{"n_layer": 14, "d_model": 256, "n_head": 4, "n_kv_head": 4, "head_dim": 64, "d_mlp": 1024, "vocab_size": 8192, "activation": "swiglu", "norm": "rmsnorm", "norm_place": "pre", "norm_eps": 1e-05, "positions": "learned+rope", "rope_base": 100000.0, "rope_fraction": 1.0, "qk_norm": false, "attn_scale": 0.125, "bias": "none", "tie_embeddings": false, "parallel_block": false, "init": "normal", "init_std_qkv": 0.0215, "init_std_o": 0.0, "init_std_up": 0.0215, "init_std_down": 0.0, "optimizer": "muon", "lr": 0.00728, "lr_mult_qkv": 0.7, "lr_mult_o": 1.5, "beta1": 0.95, "lr_head": 0.0068, "grad_clip": 1.0, "warmup_steps": 200, "schedule": "wsd", "decay_fraction": 1.0, "decay_shape": "linear", "final_lr_fraction": 0.0, "batch_tokens": [16384, 32768, 49152], "seq_len": 256, "doc_mask": true, "train_tokens": 285400000, "steps": 9494, "dataset": "wikipedia_en"}
Each number is 128 + 24 x the weight over its row's rms, rounded and kept within 0 to 255. Layers, rows and columns count from 0. Numbers have three digits each. The size before them is the row's rms in percent of the matrix's.

# layer 3 MLP up, 1024x256, rms 0.15, rows 646-745, columns 64-127
091:163094189099123132133132174130086090131118147125166133076122102136119133113148141131132128123085129157121137169118109133112159147121086100121112184144125135129188112136130136111182123129129151
087:111099148142153168152156159136156134166086101117115159153102090161151139145108102117120150141125165145132118099113139143105141082083135084112159118138104196130157124132143152131168107146069165
063:107144118120156161126147133146105125138103136198133169118118171101115084131099118115106107166151123133160135146135186111138073115179114154114150140106088104180119122145186169134139125126106149
074:147139140141139103103120116123157109121147130142103144093112157112130129117112127138214121124156127175095144131133170182119165103086156112139125107138107074098131100136158152154097149158133109
112:117120100141135134157133137102133117116098146101151131077192150125115121117113117109147115149149105124164140128152120156129148154105123135128186153134136118182116120127143159129145134093134163
036:135122139153096108109112163134136160090136081114161118186154131103116131150114154111175133143122138100121130143095184094109120119158123136107119181153144132156135075165117108108074084133093145
090:131101085133108135174187119154118129151122097156137138139156113119147097104124095137146097110093102099099136134113109103128177103132130124091159183084140108126125124128126125173087132151128147
102:117168176084125147098101170121171104124130081106112121098136158163132115136155143148156121148141129148140103085178116126094109120146088146136117120104107128173135132134171123099136152128139152
025:137127133141167116090096142122133123163064107146166124168133095123143121114119130126122160130140131112099118176127142141120153146126146116120094133115102095152103133101131101125130131128107151
095:164130112109137108114116153126143111152082118117165148148159119150150131152128143140158095158158098147111131115135130084128169100108127171103111152175103154100167158152152106104129114163143091
125:149102139132143105146110147157095161138170126132136096139110127114143128082119116122106147082126105111130139140132138140117129117074130072117129165056115110138088138105111147124114145153159092
065:141106164103116167136142108154124140140098141118127135105153123131126120145157123181112105123143140121188149109115125120139120105126150146125110161143179108097117150107169136147148101143117115
115:148131109127061113135111133141115097149135133164145138081116122125112141116104116140122123149136123132086135123094174119153128109105124120115123166119118140105125117130126122144145108127092090
090:139133121103153115110094131129157089118111100162094124153167144129138109119078130196101132111143122166166137150163140113134128138122168144141117128137143144114167120106121129126131133143109129
041:145136131146162166120128116137134111121149106138146123154167132127123118095144099126136159140134143144116085164128176126106144101156116097097164142152130140132126121136157168144100138147123109
118:101108156120147098157128110132075093139113167143090072114149108138114120141151147116151131116170119130126146118158126145141132137157142120184171098110121157119135101129122148126168132159166083
113:166139143106111115088137113109140112135101158126112140115130126122105169073121148134134139124140169115091147131131123087116138125113171154170147158121145146074139128132123127134112136153162131
112:094145121130129161143132075185149132111116126110105104120117173135121115145128133140134070140145155119140110105185114095129160122116175142170101149118087136155102094128126132136063154121119152
021:132069166163135109088132123145144094136145144094124104097152119158090130148070183094135154146104142153122099128141154182129141132109125115125142154127110161120143129137105141113157150164133097
078:186103103111139121137092109119097109092120121153147122155110116164128115105145089125149128134116145124143119099107129122111175122125132107133139105141126044091151111147117124104157143122176106
099:179167107107103093142135105149164138140163132146160105127142130106118146101126125106116070090117103140148096103176132126187140108114134184163136124133115106126133094139148128168129125109112142
119:113153146143141105103130169105128164157105126126120141111116141148148111105146162119124151172124107109097139110114120154125127128112151122149160126129136095111150110134124108115145075137161101
100:120112105156109151136098096136107132116125078127107148122149117089157150148113107113101129160109093150173168104162127141150116113100103128110131114159135130115181147134144104153134145128110142
139:142091105168108086201144123124151117142104134121153139131158127121143164099116146151140164116140146117146208125146110126119104158130126114162153110109128130110123146155149124128124107139085103
069:144112114107150115126141156144156120137091130111125130104145131129141143139133107162165149149130139138144148088121092133133111141116129149143113143127143206093146153134175148192119123100168134
100:143143106137134102155140156194125127130120154109136133127151159149107129133149157101127191152135155184112087127134103068145143106105141147134138084123143141089147177093139078101153143117132095
099:167155112145157140125120137095143139155137114102129150146149111140146183124128108141140118103139153138142068104098119093127131119111108143114151113151108140121114158140081145116156130133113122
081:154183128103129126053114125134147137170107131107081117196101133134134188155110102112112145151142095141145146130115119092147153104099130159117144078179118162117086131127123149124128150141086131
107:165117084137079154130156144133087144118107099117126135115121098139132171144121170055143119129100121126132115136092172117120130128147137181096138144143121082068088158175148102130100145165102129
130:121061134139141161108085130107176171097110129145102122170121150071115128170135105144093133086095138118125161104119093127151115122148065112139107104139151194074147082188149113136151139142122107
064:095159113162150125114137091098150088146123159152085161140159115138151098159117124143142106137106134109114159110147113156134082080148149160140126114161110138095109171113165153135094174121114157
057:127104116171162138137140119203110080160119144149139140128124121120139102127158156090128124134125169103113090136091116185118111124172136185145119146106121159109124174115104105113128125129099131
101:138141150133106138154176114133073100123150145153115138140121128140124124185146149144086115141111156110135128160096164127155134080123115090075129139068131140178155121160152137117104183155148120
075:115120119192148139074099125117105112141122122120150109117146123120102149147141115085132130140156149147109093139122108131125092150068156149116119088152098118129105121100142122138148109093128154
104:121142074093143121097138136125148143107127115104138126156139111139174136146170124137122096145141087172125136118111123119136123103168087145134112124096115159153177099138077126103138105124124117
079:109152103064104145108140178115104151161101127123124102116126155136098159141108124148131183110135162120137151111145138129169127164132144101096134106166111177157126157150105093151133128117102168
118:111125129099144138142127167165082131119115108151118123143129137126100089129115112136153146133101106121118124114150134138151118137120117166102091132137091148154130161120091132163175146167157134
060:147142152101156131155115144122111143174156152100122127115072120098156126095111173133128135133065114104158137157135150105109131139110128131143139132113130115108090072142095112121093122159135143
117:131122133140170082112095166132084136136157124085150110126161127140169173142136115119154106107133117147132162150129148146136115148161125090134124140195101143131146137125119150163147129079132114
059:107151128078098097089139138140121129121139119101129130125113112110083149099094116140141143123138149122142078123122170113093143095155119150150114131079130110119129151122135146133117091145106138
104:132149119128083125143085149132133108168132105100125124137121161107097105118114117175096121138096135151137157130129118142108143106119139136135121118106086153134116062135127090136163158131158126
037:095137151105113141123123085113113147130127125130119137128112137120186125149126141136083148150146105149165083108154162078074136113129130145101111110150113111131114102139138126161169121144170143
094:079094122144157137080135119098158104099147122138127124093121095102130138129143063132094108074152100140145157113175161107113114142152108099120176097135111130116161093141159143174121093124112093
135:139177155124150169103074146112147153124133109148130175134120147139157120158104159082105117152118131126098141188104102146156142104109148108108138136138121146103117191086105157122155122129104142
142:140094144155117075149117137143098043131152120117124133179118111149110121134152165134111125099137148152118120146083117085120142130122162115116087113101139179166143155102082118116157175162150127
123:155126158095124108164162128146176131120154129113158144085165104111110157158109127092131116126143101123108118110100153070188139118105106135107135145113131156072150135143120111139145145127124148
139:112108126118150125130086129149112147126102091098118128127145141117123124128169142112139120149120140130113155129119140141127148156131134138153095133128114126143168125128113087115112098140187143
110:073128112146132117122175084131140077109175135122118149141087157123099141078166109151137147135130174109148104155145159180115090134134116118119091147094110177157116097143116151139131167110149094
018:137085096071069140151098110115169126138163137090128121152109167165141132126124110117122136145129106127139135141109178129133115143108135091153125133102147125135147158105145101128098122100119115
097:151125146166128153114102108141156171081127113103082145127097162108166115113100090130109149111113162129124114139151139153152134125115127128100116084110089133134079139086128115115127146102114124
026:155139115135132149119113087107131157118129128142112132129098106125130102159107087170106089119163110131091142106104119134143101119173149104179121147124100135131115090143140107110142133125171106
096:154128171133142105119122129149146117114127145170096099131123127089116117129112153112131194118115157149155159160141128171137142124136155138119130137131124142121127132127121160129108118136127116
063:121146147128127110128088119143200105168112165156131138107128145066168139133095173172146159144125104118087108115130103086161142145130190111140141135140117162146085146102155138145154101149134094
128:087150117095123162137106135144132105092134126114121104127127133123091149116129116170114154114155105116135085075160157106144141110115136166093184113130139107133077140156120118120126091136104142
134:110098133141137149156083156122170104194131083098173162132102103126135148131132124095099132147079139125051124169133181107110129129171115113134120124142153153102174124115122123121107124138126115
125:099161130089097133170154146101122141150105146166156116140132161138130096142145092109098134094152112110085140178131127127098128120114118087108092132080121114136157125085129096160091127139136112
118:162156143129154145117094110170093110144102124087136108102112149124149158139114106128108155097096113139125113136136147136095097124104113101141167125105119119149173135150087137155139126127148081
109:142174130148114146110126096141047135105116110084152154067122167148107112113093156107127134132141149088132103156133129144109146113123102136114135140113109161132138165119113127115171102116120150
043:178183105151138147123136135095136122141137114100138158143137159146147136148148143071101113116149157112147120111137130119101135111154106106140166114143124096102101115136132122130102139141156121
123:127144111105086133159159154088150126137160123108135125102123131136112158144116137152139131122149117114138136126132114143125124128131119104150133159093117134105160126126100067118124139117165095
048:169137138147163094124073140138111141138081076143162146118122111118104094086116176093101132143101071124113127141124146106121153114104131170144187138160138100101136146129113140163145138117113087
041:132096141089089152131150162120087107080158102144141130110105165122150137101106130186134096108127135130132155135125103140134144154110181140143080114155173144152100164121132119126110129113158141
061:123110142117168111137118138132138118138176113153159146124158088123110097112100145129174141125150118175120129118115156093098131145115096148162093138127123170093137179149155083110098149109128142
102:157136124100103157113077097107145144080142103154118135111153126129123124122170152153122132141145074122138107153159155140117104129133061092082152090144147123107140121157120126117117133096112136
124:139107165177164120130151114171105154154168142107139117146109127117147131144150148125120128118143151155084125111122155141137100068131093145118133135113178092122155152116142120123099126125098113
050:123121134112130157122134114134141123131122151129135074171110116109155120106120126125167111137138149145135122156131124166106104109140179171129117107061098087142105118124146130153123090119130146
116:124127143168135086101159116132119097085164147143114135156156093157158144151151125121151163139120120122108171154157116161119122140163092103118128137115136081149122128125164162085092104154151102
103:125137129121129145158128084114133152122112153101135140145166167113131138108144167104145149157105137136097130112097155117124099152133101060163138112132120156103128140145123110132139124128160133
121:144125157147133130161141146129110176156132165121129097134156145144135129148105141106108124109136081082137102103138089120143077088117140105112153144138126138141134119116132119135105123125166119
121:153079152125116116097128109139114098117138105119106125144072130114131107128124159124099130090106135114151134129113125151130161142113156101118127105114114130137081113107167164160153133150108111
100:157135133103138137114133138126095071079155116137120102112087153102121144096118146131087118100138134162110118128107121162132138076123112152131105084070129126121123130157079124132150122092124125
109:156101118121149171105119145143109135158069104109111093103087107126102154160179129129142153115115097098129105106150131107085141106155101166126126102088106157138130096138146136093124177117161128
062:104131106115162121180127126128127147134121088152140138146107099133169156133103111136119147113098128140121167127156103101151091133162182166170098126148152094129104118140086120172168090123111103
096:123162119199107091142130105104138118150110089090139126102131131135154134141140138136069131131146144142098111175086101138130129118154100124149147172153160118149144092117129157105110125129133109
128:109114095097144115089089116150098092099126120161148094156108129151122126127181096138124141138123111117144149104097156094159115120108125090127110130146142121123094118133126136146113125139166077
027:124174135145142145072148094144113120159157152160137139120175141120160109140116139115144100147121145117108159073144158114164119142156100099189130145116131162152094080118133153140184137117126153
108:113127135109149105143095126140166129160095133172179129114123151160125091129132156099128128140119122144092135111141101099146158100140131122131101116114166091111102134082117142161148170163118115
114:131114132121129196060111109143126140154128151097132139112157144075153171164144119134107095122158173146142116130134104130093166137130158129116094154088130138099132144108143140122100108084162111
111:098123145169153116112089117102114113070135163143118109091122150149165163158142162127127090160124099115130130119148120108132149133150100139085123136138125121121151103161119140105154133153124139
124:094117148074140139188136125130106092111120091126153116154143121120159145106152140129107138123094174114138132109121156117100155109080122129127145135113099128124127103186135190079154148112132159
090:130144146127172134137156125060146121136167141125161117088149146097147147138133092172090118126139125107161145108167117101113132142128150122143144172130117140098140133137140102142099107140086149
051:134109147124127124133084104172117137163085163109093126099119131126117104123139129084137174134128146168134159161111134150134133126090149135159104094154131153168150160146113119119118131111094118
110:151119082154106124153135136107119172119163122137106169118113129125119132116118097143124151106107114113150100154108124142150138143093105099095100173107121144175089119092147133126158143136136160
121:111110104099157108089114125130083125170180120196108124139159159146085153144157124108078161155126095117132036141131165124161106152130090110121121138112159130183146135143138150130183139122140123
087:122127129095143086147145128112140123130159087120128151121152125121151145103113126104130138135130124075135145131139127125112115107087116110147120161144122128142168107167156123136148149127150103
043:120144146115151171139128134127089139128108138098112121117074138134136127148139146146140080164103091085077113116129130107152151113117159162103129126139114103142108098184117182168165115143153131
122:106129146136163096117123100114153098099097150147107143134108154172101149113153113159144111114081097112124094138134124113136139136118134130118082156196092119153083171138090134120171078101099118
046:150128127133145153121122136147155151103170153106152113156131132112163134112087200148128142122106152205104151101138128125123131148137135058121129129093170102150122089089113094105108107158107133
096:116116133135138106140141116118154115122115129132121174132144145114175120077171105086136156157150111121143099129129106109084137160117118139127140110163140111147114124112129094118116090159128194
108:141124125172134168109126148139122073145158099112131118131131117137110097073137153129123139157105142120115071062111152120132154136167107127123131139115125136121102134133105128126106115078095152
118:116151088114101117135150132110129132100116138148134107088133167176135169129067122122129155089164147129126160154162149066133177122128135102136125165113140158092115144156136106174111156148083132
115:104126093162133193140121128164148085121149105116097160151105159131129110125122112154095146096132157126124091159118153112149121156117112186115126088185120127136117145138150156129142140109131145
028:133102163163120086148154126131166105155094129148151181163128122106138140139120110132147149148109093100138161119134134097118135121136105141116128113100081100118097132109125089139155102122138135
096:110100139103145110154141107132098127142097129137130128119106147128143113126095109157144165137106149090122138143148144090148082100091151135124136092127142145152134127152079143139172128116107117
139:123117155149150119123125112146177149113145121120139126122078137125132118149128100128125100134131160124128087157109174140084174150138098167145136084117146122126090131115165138142134155109096075
148:122137096124173129148097151107151150101153079117113104101101112165095126169147146130135147069133162132146143149105130148090150133134157193117100110094088134139154128095073141130117162097084153
122:141135132107125127155089150128103125099108153133137123113142146137104128092117128142141090116107117151109104112119135139133139136083159149116119088122130111136087176148121111137149139125099153
128:166159130099154095119078142129145126116143115116137138120122134118160147152161098105113118125147119104099119105147128134134149137117114119158115103130144138174113141108089062093081174122096109
107:138161173126127110091127138140127165129134108184103163102177119146128097125089138129150138118128145137118101148094147151110131115154136119122118130135139107076129114139119147128101123160133174
099:114114132171160104101098112103142125135156110139125090056161141162139124159112143172154094121152131093071123118135119136127082108100089101144119129117115084147088135107111128149092125126107117